config.toml
n_layer = 10
d_model = 768
n_head = 12
n_kv_head = 1
head_dim = 64
d_mlp = 3072
vocab_size = 8192
activation = "quick_gelu"
norm = "layernorm"
norm_place = "pre"
norm_eps = 1e-05
positions = "rope"
rope_base = 10000.0
rope_fraction = 1.0
qk_norm = true
attn_scale = 0.125
bias = "none"
tie_embeddings = true
parallel_block = true
init = "uniform"
init_std_qkv = 0.018
init_std_o = 0.0
init_std_up = 0.018
init_std_down = 0.0
optimizer = "adam_variant"
lr = 0.000592
beta1 = 0.9
weight_decay = 0.4
lr_head = 0.00666
grad_clip = 0.5
warmup_steps = 597
schedule = "wsd"
decay_fraction = 0.595
decay_shape = "exp"
final_lr_fraction = 0.0
batch_tokens = 65536
seq_len = 1024
doc_mask = true
z_loss = 1e-05
train_tokens = 530100000
steps = 8089
dataset = "wikipedia_en"
Each number is 500 + 40 x the weight over its row's rms, rounded and kept within 0 to 999. Layers, rows and columns count from 0. Numbers have three digits each. The size before them is the row's rms in percent of the matrix's.

# layer 7 MLP up, 3072x768, rms 0.0315, rows 1312-1452, columns 96-143
104:390467525435493572474513517423500535464531443491480496584422473500549500488458507481522487513507527502514528455519543480467417473463569467475535
101:492494556479477547512509453548521494518459554540571499468510534490505510416533430446412523520486446518506480539519528470485483533511507463508578
099:462470542472447478487615561492521510452491507584525455533605470538455465529534570505447521462485442503510513442505443577504487516446454501508553
096:396455609516514490459526508460545462469447539491450464481516436495553565535534542512440458528511468541485510487500443504461526518568477524522485
098:467516568468496512488521550499564442518463542509503444514426507514511452512488539470514533562537464476491555482521502546473513454483496459466515
100:440466543477444530530510499528494541543549568539487514473522546484560521447511456503496516497508540541511503466439449521480486527505527541458543
114:455598454477505533492555522443527489473500536459450542480521500560518486480563518488531403443443419477440496463499470522463540446400499464470583
099:564420480455456463429483523481602459428548473501499492489529550436488549448456535447471539481470513524483473451495465441583481480406536576489476
096:561576571484479458478476522523464486490477497481537526490514473409447491481479550508516503516473459360526534543498474483477467537544502553551523
101:436531521475453502442486518472527567467482514538547540450535511538548564523454577486535513496499489392510475614528493484503479515495465515434504
100:543467455473507513490517505568480476550505500521574490531505496551443547507423486503471485507533560503480505541579537420450497484553571489556517
098:489516440523451532498495562481560489548485549473531503447491439487611519535540564463486469497533547444501538488496534452485449520425513521467526
102:539532474501468531455494476511495465518371510504494426528475487436493502520505500476587442505431435510504517460451445442497535465392504491499497
092:480433585494519508487487529429571541547546552457519476550486513480497553442424506482518473521484487492550531504484540429534437464505564507468511
099:526542515500506473500532523485502507498567555447545510553501447422524526482550514459504495482556547474452498431460531474523384460573485436485496
100:491452492505470514478462533504488523445560516477495501521549481475548495491474428509431551502579523445466514528577483503520566515467545459554504
101:497540551460439494492565470465502531435444437475435520425560461564587503481468429549489491543529437537494472475591522511533446514499531537477492
102:462492529424527531442496481493452494493566470545491463512513435484518524421535434513508561523553573519536491504465474425459451485515506560506476
105:534561516500477492443565462479510512540494538456502486539501451527499530501476548482500555514529558491531578473539577507442452450577539465467490
085:518510515505491480522486485506551577486561476493504536549497498500513495515483463404517529503510484473527476535517501461513538485490517507521556
099:521508515454510523523517574440508431481422485500535532465480565474487527531450513510568499462434520485497503517497518541469427497540531515429552
098:495451546558471572503497560491508510480492509531526542468506489569479534502534517551525485580445386488547520551530512528502497472461566486446486
100:511533558515485522499524527433458518442513481471496433520530458526501517475444510505584454430540469485509481517473548475482491421605523515461585
093:509486493496507521499434523505441490507460525463465472480513485416450583478511451484541496508491549508522484555482481499576477549522546559484578
103:497471499463433578494551507420490524478531426536403533530560533533501581503498525460524546473447421480552584477466491444587427441471597535468417
093:549511540520513543537430490513538459499438496517497459501510503468533598446462513517481509486457549514521511481558504467384510497488511455484456
101:502483481503416518395396532468622539528480516528419483481533419569540606528509488474477568505451469564545489475554461537452514537507513510510546
089:483522462496429453494485579445474533452545502473460536534584426531474554490480455519488488499496555485495491513463411479529537507485585495398518
103:501513463525446535481453503480482493458484510471497507515476487613461558586504558525504515519439433460534537462464491536544496512457480553490532
096:555492490481468486442493502539538516562463492559490457456476472401480504458465459454519511547437504521535519468474450544508557426487544484517455
105:493525464461506573494456475477504414520505490527569562510432628563527550473437444527504453554497486461508525532531498512482457464500469459447540
115:525469507506535497519434477518484530463491502490485504512494536480570573456476506517483464551487437552564477415491513543518500562514530545483463
094:475495457448474576500529528560470516487505535570512552418422517481529517478469571441565588457506489556518513504492538485563497503553607444486517
097:569507471469447457456445472499497534527514396492414483476518534477541518536482471585514565509530511395523502524509468526492548494593500487528461
092:562523448483532526545466469467491554478550503492533469513536475507442441431560489501541485461486484566438468458488504537507505444453459549517521
104:406523495488539504529465501540463468488531447460498506433503511471470521417525521479510528547523529421559515557549491491471433500518493511456495
101:454519448492535555480495574487442499461467528518515514538476410551593477553525449533516417481533557428459502534538501533446442459505485558491496
102:566428532531479493524483473447544539452508485484408468447462505613507468568478481563522427561491504540552476461438520464494503528515470563488473
097:492506485521441494488538547463508503495433537500462487551543610483450519473446655467473493375522521444545504443564492540421483505539509505522487
100:497505527469573518469356592485499499516439473494416497520498527423534532499408502527531531504587540555538551591478536497449476438517532435471480
095:543437532504535535434491524439532554500515482519449515471482480489450526525521489537480526508546449450552512522502492533540468503484456473490411
099:534486491482443486501559573530560504510515424480462432431563496475572503512465529432536474460491483479484526499492416471555481430502468573441472
107:515511540420431554455545524416522539481451517540459467477536448499509477495473593474414474467465433509556493489546506542449484563483555506501446
103:559474507472485505455608565536493537458502513490502512535495465459477477528480516464465439450574474465485550507489429552546430558517566479473475
102:573416500502471546435503545454510546418473535469484473539523452546476506519467550516494443567443499589550513494559478526458464520498507520505459
106:510510514479458487472479501549505461536494554519535484448470544463545501448447541455513524457524507460509496583492476517474510456591546501490436
095:483498486420496487469507459425474546498455475556559508522538515441498512454497556500501441506476478554546537503495500509398521464464536437486489
099:484447565510508524415490511457561603469484475492521524486486511497426541460478454495514543567571482543516566524538450472487582410524587508502477
097:467564512523464521428453555446504445455483496497479505503489464510499438393530474479522443452513494474479548538588570508424464493384575451400491
100:494508558524485458442481482474451494419542551553549513503530474536449485418454470512523505445521538488366498504516534451514528515461515488478471
102:532506517463436545466476539469491480472454536501573512492558453531492515479502492520577575474530506455525518465560429520464525478493541529447450
104:465490473440483540446539502544499489480510499516540511457472494525520530518487488466581523515541495516535476497531503493491500472582564499437450
097:515483490494520488478564510511506610454543479488467451484497417475523586536482559438493532539410467481507508503512499463482517541549526478484515
095:437527432480551508448479455465521478479489526477459507480509507470517507560494577562461481523516489526464465514595426536466531507513557535488511
099:529496499440558512520481463497503498542509455451516497479487441457478531412451526493495548489469520522519489433436466503442517476469450509495548
093:497443588479527507502581524383467491518482559509547506595498447530508513470517454485538459514543491514495498473575526531496469507411483439472502
100:567489506513493456459467462497477537482506474545492485452496538527449570514486511433531424510480536541497528457450516556490508500518500523542434
099:504441470427535553465528523469530520435485402564499521526489493515516448516502492510569470464569471484506489523528568548436504499479482501500514
109:541460551479442553482517444425553499472494515542486479455477404500549496530525524451456491493479445476516500503479462498557449526469554575538478
100:536522520474476512502575507457474536450557508442409469442578424510542520480537542470422546545496481538486544529556519491541488546522546519456497
100:447433605486519527521484479534581516420486473493485478476432514479539471459468502482482544435508481432532439465469516465459541460554469491531539
103:428545509502442448460562525457524459451487502470590532524474499568497486467592540492491486452490480496545524462518474474511481495469468527474533
104:538540514522454470535507511477529514452457500569541469487501509510507475452462523474505481510493473532529491502513512541463591482464512430502473
095:483538576492554476448495529448506499462539535502432534433489564512455517447422504547533504502500495486440489526506477481521556535529512476449433
100:498459461542529568437472499452574505455521532433499431477508519429491494544479504502482479433448538463561519495455522564561487452523447475482421
107:522492581456540548450417463467559542400539445468562460495510518398482454387577508536562511543527498463462515504494518591436415448507530533456462
097:556469480584537491524445537414525560556470489491492500465538481482501517535499522519540460544471507540514518524496531475466552443509551431453487
103:456469456464493579486449477480500539505513534557488536496516479510556549459515477423480511453504415567481491512489504491520453525487546571464479
093:534500482560380511462482539493544544542528592558428539513540479545525568512488488446559534499502496541538450503533466495513448495489507484481513
099:486484482528472476473497514491479459504477483532492519455524552461529508476509515541535461551459544449463484536476431531533464566525518433470494
093:548481548504426442511449552504493487454504497561458500515559532499525537568575462521447497477494490458547493482456470505458484474509532503551525
101:482498494523421481464616472482504477502469487568503507590530465517581470494504565434482506541512556478498493498555450491465454542417493540479466
097:567437469491570527482475568518546529505464475512536443457530515489497485546463526466496553528512560511505471472411448465536558482500475470475561
096:555453484452508491481431526507561562461507486513509507414481491510508510461530534518578519540550487488532485549532481514486528522526541537485430
101:532524526529505537456478474505525521461489489473523485396552586559526484505472484524512492491561491546578519504538505522518440506427468473534596
100:538462523500544546466344557459487582453504487520441496428438562499526501505517522478524478462486560557490522506490563376460484469558535493471515
099:486454525546547477478383559505509519578538412427491500581493515413455473383510482499505466477497546457525515555505485446444562537531525506490491
102:512514515546537548539497515469548484503496491471528436539487470472465584522489555510529504542500413501537506433532523488444517487504535480458515
101:503534511442483524459592480508428540465463422517478485492536495573532519515509460471473445537496531485449545529528518439506500499507504513458601
102:574465504479440497484436467467507440441504486455448493567526504547452496487488488539466511458455504455491470519547485484473452463429480515485520
098:480522533473496425490514516533558412472453412445542505450511542490496547491487470481525510528470574514478482489489478472490548537466531523513525
100:505506513485477571453483459461524526524443490452549501549480493552457554528532430546475466451473445482497437559548520499504442468542492482537458
098:516532507474473509441496601521592460429516407503480521440508493539493518492518513505540505484445533509469516523481455551508518560479536524536442
097:485462527555503522540553580495433485494496492568499531539453453498518527518476513504435436521502501509509487474462445477519457498482467497480505
104:548516559485456500429588495447547563489556494550519484441480464454492535468504442457538522489491471434517560474497577474453471488505467447462465
099:462524536504533477446437496463516505516561524548604517501570503532510501556533485432510436518501521493501457561492496512499465486473476498532514
099:456526441499562532444545498523513528511512528474619501504475471468494561490469488417468512511477463471503528538570455526517519504509509551497461
106:524498558455477533515501563448431611459476527542495515515444463583498459501439547500520509476508516529476519453513542527500515477503528524520494
099:449499496524382522455516445490518520505476563478437466478485466495521515518510502480475474507425486491513470526492455593485484607455535488492551
094:523455459488461519527506490515506492492515514509445479564470490439505526488512477501452474452511502503466496454497490526431488478542481505421540
099:493428539528515513441511509488501495491466497494475521574478485484495505510440452514532482534498504469485513552507461471579496526507524542500494
104:554504452431514499433540557510489535520512489500481492509523495474523465443492501486528446473475479448481526501531509403476443486544476476515490
093:449418566535556530530523519452458509500508520482586489502516420498530501584477495506568479438566453450523449536568462510481461455539572596521532
101:488577525436478512485437500496544527462462421511553441401483528524510445518546519475502455473502499537457537522528498504502542482506512515521481
103:479615512554528504525453496486541498496472489516494485525500518498491443497467562523494502497478419428561526516543465495504470524521454455504495
098:504490480470435490493481523443562505483545511468437536582507534444571448511550478467513500524458528479481524517477489458413602475575467493466455
100:582471474477579490479534437530481521495603552487475480458498498485403500532503550515478518499550533564534510473541440556498500451507539600478465
102:479541502494447496490510584569493485497503560508584534452555545521590543557445502437489498596429513492454499524527456550414440555540513544438482
101:478536498502528505505536541555556494484466486484472556486460565554442585500570552518565503613518512471539522519515540484402413507507559453468497
103:479530434470497515539543471461500502459474450447465450531545503492468507544494527497552494523506530520485517495479489463466542532471524541471574
102:536505466497496472524526501385525498513484531574465540480508504483482498449439487530526489488500488506568506509524472468514476495481570503493521
099:520490464478504543446473470484499500478467495501514494536476477478486525515423513517501546490545479437493491480532482524435499536565549491473456
105:559480524467550494462446457508487546429459509509487525441492508464482496485459507566537480486529494492576548493530433475467478415547506521522482
102:460519568482508435473490535446526498511412501497575517483451494531451475427508474514599466426504542535444537507534490482478529435502553446492523
102:435450495534490476500480572456549524509456491565521462511586449568496462452510470530554512493533505507533511509551449468488478525488500475495555
095:506552523493540524486465518479521475508517524489602546549536456487509575463498543455515457534500485478532479472534524457467485546488433464507503
099:499496515454463475440500546531554594507502485496449574479526461467453458395445427444489477529484505526526542497455459503452451446473578505473488
100:512505482465507556446466469515567542472492420581533479459479489394520549452486513427503487599531522526513513534596538533555560500544570428490552
098:556513462535500487506499524500523598432516488517486504550561483568405496531447515519488428497499590562463488556519586509405554479534498545493525
103:506540550481446543503550476510469475527471515411583522509484481444451507538493530548504439418419528475539529521494472491503445523502478497470420
104:462535535505491486493478559536524493517445426473536511472512507473469464450428446463583505532515466528524541520456464436460431421475529404495485
101:489501500499523505548452507432465481519450450550596532505419533511547451542485557430449499502557469450523477490520529533445510552506468513454539
098:508486507508539474446471536492485438513505461543488504563555528475566545505471380519450547487457591513537459495413522496513512532567484458503464
101:522523386472441542531490487447523508491499475551485553528402491475459416480506467511504424516523513536494525509564472551493513469544531523483534
104:607535514459450526514470441451501504423537551428505494439558500523489525543450512493441468484495528441559486463456523541483499520550502567467482
096:482406523537518601453516480486503427542480501508471481504472495428472516469540524455526556602539471496512570516492475444480475513543511511496500
104:518553524531460520426577522471521568461501424441543459493639565439548453537502469571519558501494466455505546548527426506514484549488465496531498
102:513579495537526521435502494528491535476430518558489498480534505588510504504505510443483520525461546484505543497482519463486479602551447466445457
101:426538537517492532456523456521464511490490528549566529519483460499543459470556511462499496505531471529472505436470487506505502465478473514533528
103:582503569484401482465484470498471572478509546488455575429488534499433484511472451519443512465497537551464470467510571527520536465467428510471532
100:420499520492515538514537444481544523482515514528460450481492514486501516501494525449538481470546452519508524504587482434552509553451405559490579
095:449548445480533522440477513504518502512489497539501541425524494519498548480551565387523520442518460558496475457497446525434513496633542471452554
093:455555469456545463484540517468548501437526479483472502451512502535533576470495473464480553488505522482529540484553503424446548487554470501530520
100:537528515495555469495490477513499528441523518512515450495480515502515467499510475461525553415549587492582497481492539473472558436530527436507509
104:508490501456446529509544462479495568452575440502498510501488488492476540454427522491533531494543451499519494556569469553457438532501468572479513
099:526497489478560557496452508543499552560507493550514512446439480557476498457414473576548521486471530498550486552532517506507495439485493475520468
101:556497483528561524522503519468553415486477405530495460475528519477511536483504453449534548563471554529523496529518465496519481451518512509442496
100:512558554484529484437477545431514489479477548498439504570519474469475495487610531559501519529517472486490503526521432487523490507513424549505509
098:514496448460484499509455505500549543504541473556466462559432460477541542462514522584553524510507547503558550529558514545486424493499541520480466
104:440441477521515542455569490456531519485517488452449520558502459530496488515461519446531472520483491514469477475553509445463507498506498452453495
105:440518542485478544487430456439473467478469461507500532547511545553480422448577514500505475559566480501533501580482417502446509457437488545489506
104:435445529455513490499494474438567487544465480518541495393424494441496517444554577534555463484476465520503527447490525434470509555533499470503500
096:542535454482488518531492510478517503501444517564449475496524539524589524496557443451513528503492535537537533461519491532565473534469544447491503
101:569479539465462464510501517501494527482515444478514461540509454430557480488483428482493462508448521551427505480569491491472490510439488480463476
103:408459551434524496455519510560500542499518473514487456529550523556458539392566538508473523500567528502523486521561518486567507485517493491507520
100:466546456474483529469477440516490421539450439563562505490482521497479446486518422490595485530555541498512518520474518483472480566479465560487560
101:411503531502443501484465558495557500542517553470505495467447428558487485522502474547500537424425537453515567511521436520459438439597491540460467
106:472540497440542513528465494490524517513492512503571501386497514485516486405539525523459548512484439549471542564479480524525482476509465481419512
097:431665516498501449480485555468527453465538409487532517560471443563503509499481525475574478608579506497480529548456477450427522469573543511449559
104:442446490483466490434529464496538473471464560480561553480512488539533561518522491499471447521521507474456523528487553504457411553473502490499507
098:482508482502471528469489580472557467465481452494492487548582528430506531495521506524497454494540444553531509521529433488416470473541514541507517
# layer 7 MLP down (transposed), 3072x768, rms 0.0309, rows 1312-1452, columns 96-143
107:499454443534501470427473503571493465552523503534510473456490472525461463509501467502510487517470471484539514534500519503523455495562525517517542
101:475540514564476504574528493449455488522495557503538494554521539496467491486541414512524539436496511551498450473532447456518542485546545523529514
104:527354481493485529530479537503454436525491441533502560515545513481522554497450505542506522526497529495372460473482476458547530532495422487503504
101:503459494493535565497478578512464477559497527484461486556564471425481530588482474496498425536463544479507510491482504514502520519556495443441453
104:466472502496473444492474506427471568475507492499406515430546500532594467494497523513528512498483530540444449517488540481505546596453461508614562
099:507501521433488419543519468574442478549498485468506519553517487456527524495423463520500470476477532497517498466450406549502549421459396485506487
129:464523442525510489516555472458454525520441449473509479508470470557555459436449496521549503499474516514458546476440537449525490460466503437533583
085:526517531484529470550490472524502396489490514555522511549467499475485480528512557489476543478538562513565478479531495551500479462527526430514546
098:517453475504585431570407439494489475476451540488475460494484521529520449498561561481545490502552490518464474476455561630521476443404486505413453
096:533640519496509467504466481487450507530482561534495570530527535472482481517493507516493510472488546532517408500477521404507536459588494477531453
102:547476451467514489500443504538494524475491487437530458493461482544431506523441496536465546495458505556546479455466479611505519525475546516513543
114:489506555496558446503476433552460548475442466519433444508534437482432506470493452456541496492495495464479434492478521526556577545528508509522463
103:487564476506561485515535526498540527553486438497522506492541530507576543465515505552491447504467503515503503511554557506539503482472547492419484
094:468457489569476424515433531491422523463460535447527513522546479470487569434501521548487429531513504495471470465489506549448499530552452533508469
107:508478462436462413529451498545535521443506508513509500377445496412481497463528518534565512497488553532525484519506489458416459519504561538626476
094:459486490451485497479506495507495400483509531488505529518501479522530540532476485535484603490474477443453449484483515490454465562504505508524515
096:499479467611522506440508420554466464504443530447450570511512488505503418531560481540428503513550488474579552514580500517528449475557452537426472
092:566498507502511555464514565499554511518566573508600511486483411501442476482492509492490488496519514589523519481489586562424579526514439530454435
106:521501480488533527454499508560513515539439511441449481422453476487515546429481527527511526500424437445507529524496471521473499496502504535474463
087:487498494479461554548494464544452491522446510492446484546477554517536498513466524498495395569451542473434499421483500464483443530518523515500464
099:571597525531533493408500444510506543529518440440511510558502478535490465477535447507478513524520472500524537535470432557514505504438534461480534
106:503485461460518506465451480535486503481518504392493445539487569490489524460501472465506490483527524507503526528497526469570516514492503511496472
099:494405631494437492508473543526506415517402481564564487511495505495446485499470538509433526492460494473511503491513502495594497521487535466507548
100:512510561461518489542503456515471526502442513541533502544496487506454536518526463506459467525619563515509528462470466436502532495569461466527501
097:492482444521481502479498580527420569539438533535477505522467498486549448497521471521567450543489551532528507539427478485482518487561420534503518
100:475514472498488497511455577515474497464553502473523557462484559439467447496471514493513516482511524481529513545477505448536488510470532477510464
098:471534431510498498565511483459540502385429497483499564518453463484448480459540483463507486480505484506512516564481527508483619462495525529496469
095:558494478535503544430495500563506509459402523485531526441475506522505523522498450486466446503526455498552511494501522466471492507425522489523457
099:464474527482542571479528488557526453455522489523446473523587571498568513500520397496546534481486497529525463516504533487488562513518460450553530
096:481509504554521539533525450465488477440566508509444519499552528548534505520465541513483536492545502481456487573547504462503430558594488579549515
102:493486479492504503532543475487500456495533478538448467467482549548484487563453458420410468441503450531475482378499517452476490501490533502548555
109:568493468447506530567518480506483550416524497503479520536482513557480509568505485558401599469479432496546406457503483532482459585462532497529470
097:459516526486528527476425508497509450506585511481472564512487501549552469436519505531525479494516437549484521517418570494516496463544524443562474
103:471455530524445509551483489456503494495513489569518509518505454478601524523519469513511492497539478518470477508459493489536423562470476472523538
100:459462480428568490538497508519518474528458506573450513447479515616457529503398485561501494516484545601556458545538511548494468586473493356514490
099:461527471458532505523555478536525456409470473484464471522508457542446495565420461487463496463453518527449495465512519399472497465605553543575522
105:477523482516484504536494549461549511458520552569421465460540487462524500437515509538460439469542550466554424514487525453496487479513433501398575
111:436602456421498543456490585446490478543461484511601504546580463475539480493523435536482508554522478422458440523537552529465498538485524448558499
105:520528585570458534468535547516448488536443535532502523448551515482492496476468538503439520511461448501455490466446468500502489468432512478541436
101:508458488395527498486521535494525507526449498495432545502491463625522488576510488519530539554452527518423496525554507473581442559557519531500474
092:427431446425541492470444511523543455576538495457504424500570512452554443465523539514539384527513448455484438478529494534413525437454468511459475
109:491487446487472539523474462482529381424507563522526514482512525471458519483454467528418467512561524411502500502506467469531486534508504480530492
103:516544473567482543461483571533487492514532425462503564558479443426534495501521491543492584512457500467467521512573472552513484466482485420509564
115:469466456434502486490547546539499536450466526537547400536485392510426487503500493436494526553534567570449508534443506464477460459470507500572518
105:534517477418538503524486460466510485479446445506459463587512519506452512583566480452483540495497547479428471546562557488391483572533469515567470
103:413496451464491464489492471483453540480462519441484464506494512547554501572521448449464500506512440521514478493511470554536467545548427452526515
095:428480446552499485481556570489569509521482540434496538538487514491436581512509507553444511493417508472467506548469513473491444469499510543529445
094:478482507475553472499509466501531462507442466454488506494622488569439494545571524504474408475542497552539440523426500544486460491558459477491492
101:488461514523548433541463494464515450430540457463525519522448523483521524459504517490521439483527532479531396495425486568486555582525532495477447
102:470473555493545490496485457481646560460500522466531505520509563528536567514516534470419489515566414437444427522482494461479387469485503559551523
094:556523494505502549498559517572539550515516466524504511497484534467534473465525496534479534480503478513511496540483469533498502430494475520475515
099:469535483485487566524493604581487457563490498482535495543517461470519437508512491451534481505442513502508488489481447481497523538499527486512467
100:444502447497417517491466498507507425519543516473501470512565535518562507583565564508537487449496439465458530480452462472457538487431545523536467
090:491479442512473470555486520560539536510516505537506513507500477519455580493586410457451482485431517505429368491502501485472502551597491473563475
092:462541481489583471520487538550502545518516469487452470488523548456600462557473496446456440514517586501478458546450518505544500471460581508541421
094:529530557479500457492431511514547467529471585491554551528538546480468507548521528525400412512455516522504460482479472499483547465567537522480508
096:519562555490475477539528467472529565469480540555543481417406494549469461499507510495487549499464430535464449493497442455456546539418479459491428
102:554476632553489451460475462505498521547422584444573500449554438466476524475523466520505515593425475544427531494475455531467486555472471561520511
102:511559492531478562553552477421524514518501451509454503574533472494530519518427470423485543477514480504536548454443556474473512494545547488531524
095:509515516453449453451457555527543454468540519491469490483420529549486470451504461504539507519554504517473457445514570516472568532557540490560473
094:449568458465482471463455495511513518535471504475505441512432486470501498557502466512466509504522554560548490507510519417455441510561464466549439
105:541491409459461493537445459510446518458486520528559492551470483519485449571453503508555561524468469486457485537534498507511472541484551497458473
102:486476544493520478469509463498581578440459550522442472451537486567501548545523574441490448453564477535445584470481540515485465518498501461428531
090:455556465510541468513443569434554529491529514462468605508498481549552509598453489503505463552517534551481369498501443444483604521453502484508426
096:444442461521447515528582545463594549481485480496554502572515477476524448535614460536539526511447551499535487540498505534480551538475507556466539
111:606487487470500472505496530539445576485494546555471480512484510432497447582550532468523491525549529523519445543416504509451536491533504485442508
093:495457505566410451533519511500448545483472529529450541381513500476445474524497477455510517521454499475479474462508446422485555506479478540540488
095:554474470555506457536533565499514494515532503511490450453497527449502476463530509522527521486441565554569472499518476527508556437468515513396467
103:484465545498508480537484451530582519501396438516512494548493438514471453493549478490440464465559454504467527480509473452537497476511484508451435
106:463505511492477564584545503560476469533493484517448450537422467418559444590481517522506518493397447545561514474528411536552492493445558479471448
099:495458588551501561511469577448572465468440483509453582520447538472473474482431550543504431540513492541495550490517455451470534526486485463525511
098:488518496490535468445434524559447477565493541469492510473537479499452516534535508549512563517540450473475479553477546564428510530512490538416495
094:489552495455520476498441497487504496509527474510528427481475534502464439509474544427456458430582546505509462438534455512550540541452524487517556
100:452507488556563452475549464501491539541484527522529461553527456556549451524480391513449440506509524447507422519498518525528493559475509442508511
097:430473428558446484540591547501494482468445461494498436544536525495542517546569504515587484498465555440472512467535467461589534500472497505456516
094:470513429457544546584517505551478444460516499436474540471542572457467533524520519513459528517498492469477483521482474490479498535535507600478470
098:520586536477512514429513473549481488532505517505555461507516465488498532528504465497528506571460477480551507469561543516485474501538485472522509
102:506567508474490483471442437458543513515578544530438478514506498480551567481461494455483500480473493471382531469483494465482534480483503506463583
105:488461555514532494485477500515495505491504512504535528523539535494473496588474438532498558562488413483465476503531498510550544459516537493475506
103:476528580488571585477542478505508412471487460466449481519470499486472510499476484540524520519472516555510449481490516447457515496550531487540466
103:537503448503476422511503511507599534480543523534509480416474543475515528456532489440494416474512441457555480532470422467498507508535431493503513
101:520452523549443483575551588429568500506546470473460460458460515587518411554466562468523468516454516540520551525541534490502594429474516488474491
101:494460471549484541500499500509503564492533542563511445517558476514453488474467569489528469462590472544422560482426485514527462529467527498509516
096:517503462519546498489495458502429450517467523459555531463470527514476452522493515491545507540549559494503466544494551461460556551564499523489524
103:463530419530447504512478529525439512461481507515486488453498603530491515503484514493491507526468543550477457424543546516579497467466455526444485
099:514425484489528533511508533450482455522484514552458559535491473429458516536540555554456520516503444513436527461517515551544465494505544418494502
106:518446488430520521618476492579490524498532435475467452536474491469470475471512541612502474600548425528498477499490474500506525471567474506462517
101:507496482474512517563515437439440528483503495517523497496572547508446478547494458517430490493497533453553439522465489549523481518503511478528438
099:523494555573518544489444520497539482473552422585510481497495530545466459594537505484586520543434471517536513518531559560487514438539535518438516
096:488534435506497485475451518530496478464455534541431520437492487485495500408470488470524526435550502451429499504509468489497492517463506540527500
093:551548524517431499544495545491529488471492529523476483490494511490501498546493521437456487482462522515496449496521544497430501507470496446453489
107:587506460505522397539490456498514538443434502437523558572540510484518522463484534489443497443575492585502473477586464512489518458461521495468511
097:501516515514500469531541473463509513503505490447485521505461505471479468483512432536492499561528534496531425495493513560542441520488495528472543
103:439470578467520478454511520518366543549532535475482499536562517474448433554481489489464444473561515514506419487489488407494475535525483445520538
108:523482529515498488520504519525493493539507544541515534470521477564521469445490592499537517489518559501452553494569466520551482507536446577528538
100:453523445446465489482566478525441505560408464475450562449484458512462589476508471516472537491507448499488475464599561502441497502444483475517604
102:463480481510435592453524436488465486436475516538485485462487511541573525526484421482550475487556574560469520498451559470512534530478479487542593
104:516471498549495493578470511439447489542498541492535517522579487540492467485505609528456534547468540568496503512565481406523531551471480482521525
094:504500537488467482526491472551524474491433435470468497504485526486545541498492419531518428565420533553477524481483510481543482482530506472530502
095:551498430495504462449516452503523468519522612513530468478461549433539454422482505510447571491507453512495504506426490538429482455498521488518488
102:487448410510578479427465501567519471557499487536555467548483476389463510519463469531504475526504504483530480487483534556484448449527461528487453
095:523513463452471449538449520567462508523422523558525581458489519541542513529508500499544491457479465532419366524539519466491494517469482457490473
100:434454493518477484464403511441450473426516471485505565487554442526537538490555501533458504470540448525476505477484485497469495513502539520515504
092:565555454494548490500519478525500510531445498475502464496546450477537506542496455488490509496501486455454467533527522448565494493526516500512510
100:563573560508486507516448513465489508470548479506406461575479561486383521482497515478497556562541553527537471438529483441497434450562537498494482
102:563414447535497508463453531471473511477492496485512481503480557589507482531533514545499561551458461500456470497471490496448468473495520501444481
095:513549454510491583494477530489433436512527450595488384516478477500453549522574528458557559567536499494462490451492554526485530532553454445573546
100:550484469485530514507528491507479511474533500533496521440540535563438409591482486515432465475515460522411507521525474496544506500434536525466482
102:483444501492483536472517466537571518542524526503463475530457565505515510368522504458532487542473502562609506481531548461479505514498567502472442
104:492503488485454551528462524557488490603476469616499489532534475488444519502494486502521496511526514534524479563485513405438531538478466415532537
100:429458578496486515507499502415562491564467546540456521473462519567520410534417478480501473450565481471581487549506522501464524504467524511550516
097:528562439483476526509506520528471537499514497479481480407463496499458455523553470511473557476490536513462464542484515552504515515499499458464436
094:470488515468510427498481501496500491510508536539489513527505539546497449525498429512444408517442457591398472547523507465524564467502447509515518
100:486474490473502529541480524519513461471500480506457491524535518457530572532452494479486496509492545436509472461521495553497521519497547521560493
106:501464421515529479509498488541565496524491521485463481543429511521481430516511516542492482489448460527470530470516514513487474412507563553469506
093:471545476452521447593457489464491489476531488477523429489498458508498478539507463598463407526387565494505443543435512517520504493537430513518375
103:475453446456390464502499487533530502429457507474433534431469467511497486508504467506551505460486479474491465521469507524458479522556502514497475
099:441526562528492515483374465515544509509422518542500511516441519506515506448538500536557423510516510547436494527540492506466555560434455564466462
104:511508448531519462492495482493522483510516499499457515442452486507495480470507466526557516485519508542447538563363540563443502502498500515489518
100:526459462547471469548518488547559411484477516521478512486519473507450477522510442518529497476542492497459458553472466499563557572447519504531469
106:553578412468521481525544473541532521524489595542528492527503492536516544465525546468492515450494501454466467504466515463468470482553478517504369
096:452513536535485532497475440514450526488499449473507467473459449504481505469540459530472412468520445551419516493514561463487470575448510525448471
085:481507446431478546544581507534476490535473495453461446533489502525494536483505453501544491495467557479476723485501647483419494469560514468505509
102:475446496466589492542503488468507454429434528567536520490517458543594462532468480508428495482453529494449519518523487556506490483559457528485490
097:460472535447505509501512574540501481506418518487446455515476554531448520458601500460503414526497517497500506509473508507508494496448513537527536
102:529424452514521513485495533483373520549495461466542513531496524469494461472496540494465457485517559484467506483548469450520448489495526499542535
102:561444486467509465545502452508538516496503534518492559527488489472470514499463504523437548483456471514467510523581485506441480539604496504573544
110:541484447490459477508529516462502484503497538449565578484522452537529545493463483551450468525423540480464420458572530570489420464495539457463464
098:492484492468471532508493505427402528500522533495466463515501431484431377532557593507466451501539525468436516539503499523506522580457472537487519
106:483474541459549548492525483436470522491585468472531468494508572526534571546489454514492568525428530530435508549493461531564489525565520509496499
102:551456470501521508535533499530513406500461517466528498503462473483443552525545539395497432469528501508559493438544533518483528429471462415491505
105:497566549502610430499496521528507429500519516476474481465485477510443500495557474484500479522482503462484538485465436525483518553579581487470559
093:480458478467521542561498542454518461457509469441431433514552572458461469521516384515522510555541448468543509493470580450458466497503462430480521
106:471488530399437457464484528444488500467492489487480483482461444512553508497488493523513537478531511442506490553454537462544529530470477503488493
104:572496483530521500524530481487475567548483456546485533440464477576516503502549518526505552481512562480531468514487518546615479491501460452435441
109:479505505508519573543479540507460511484518518470471486509565494528492522605500563521492454557479498520498466449483478520482475473542458492465488
104:521488485518455515481490522575576530532478498517433459405508563541533502541442472536546564563479551588564529569486509503554560519490507457506560
098:621476536485453492473557524538521508452507483492578525486457484470444526504570533557516519494499434508445575479472522511475430456529521526499429
103:519509513438523576502509534512515461431453482474514509538539480560491536524497513554472540442491415479460490454506578509499436597545467571534433
102:481467473495457456445478522505529542461387498541485468532485539534497526475488508485537497530498537515488481512557519579552515504541500490503497
096:521515526503523406539497470541452490420558499515456545470575549479539493471445438486509489484500475512435374545420437490511510419472556504395489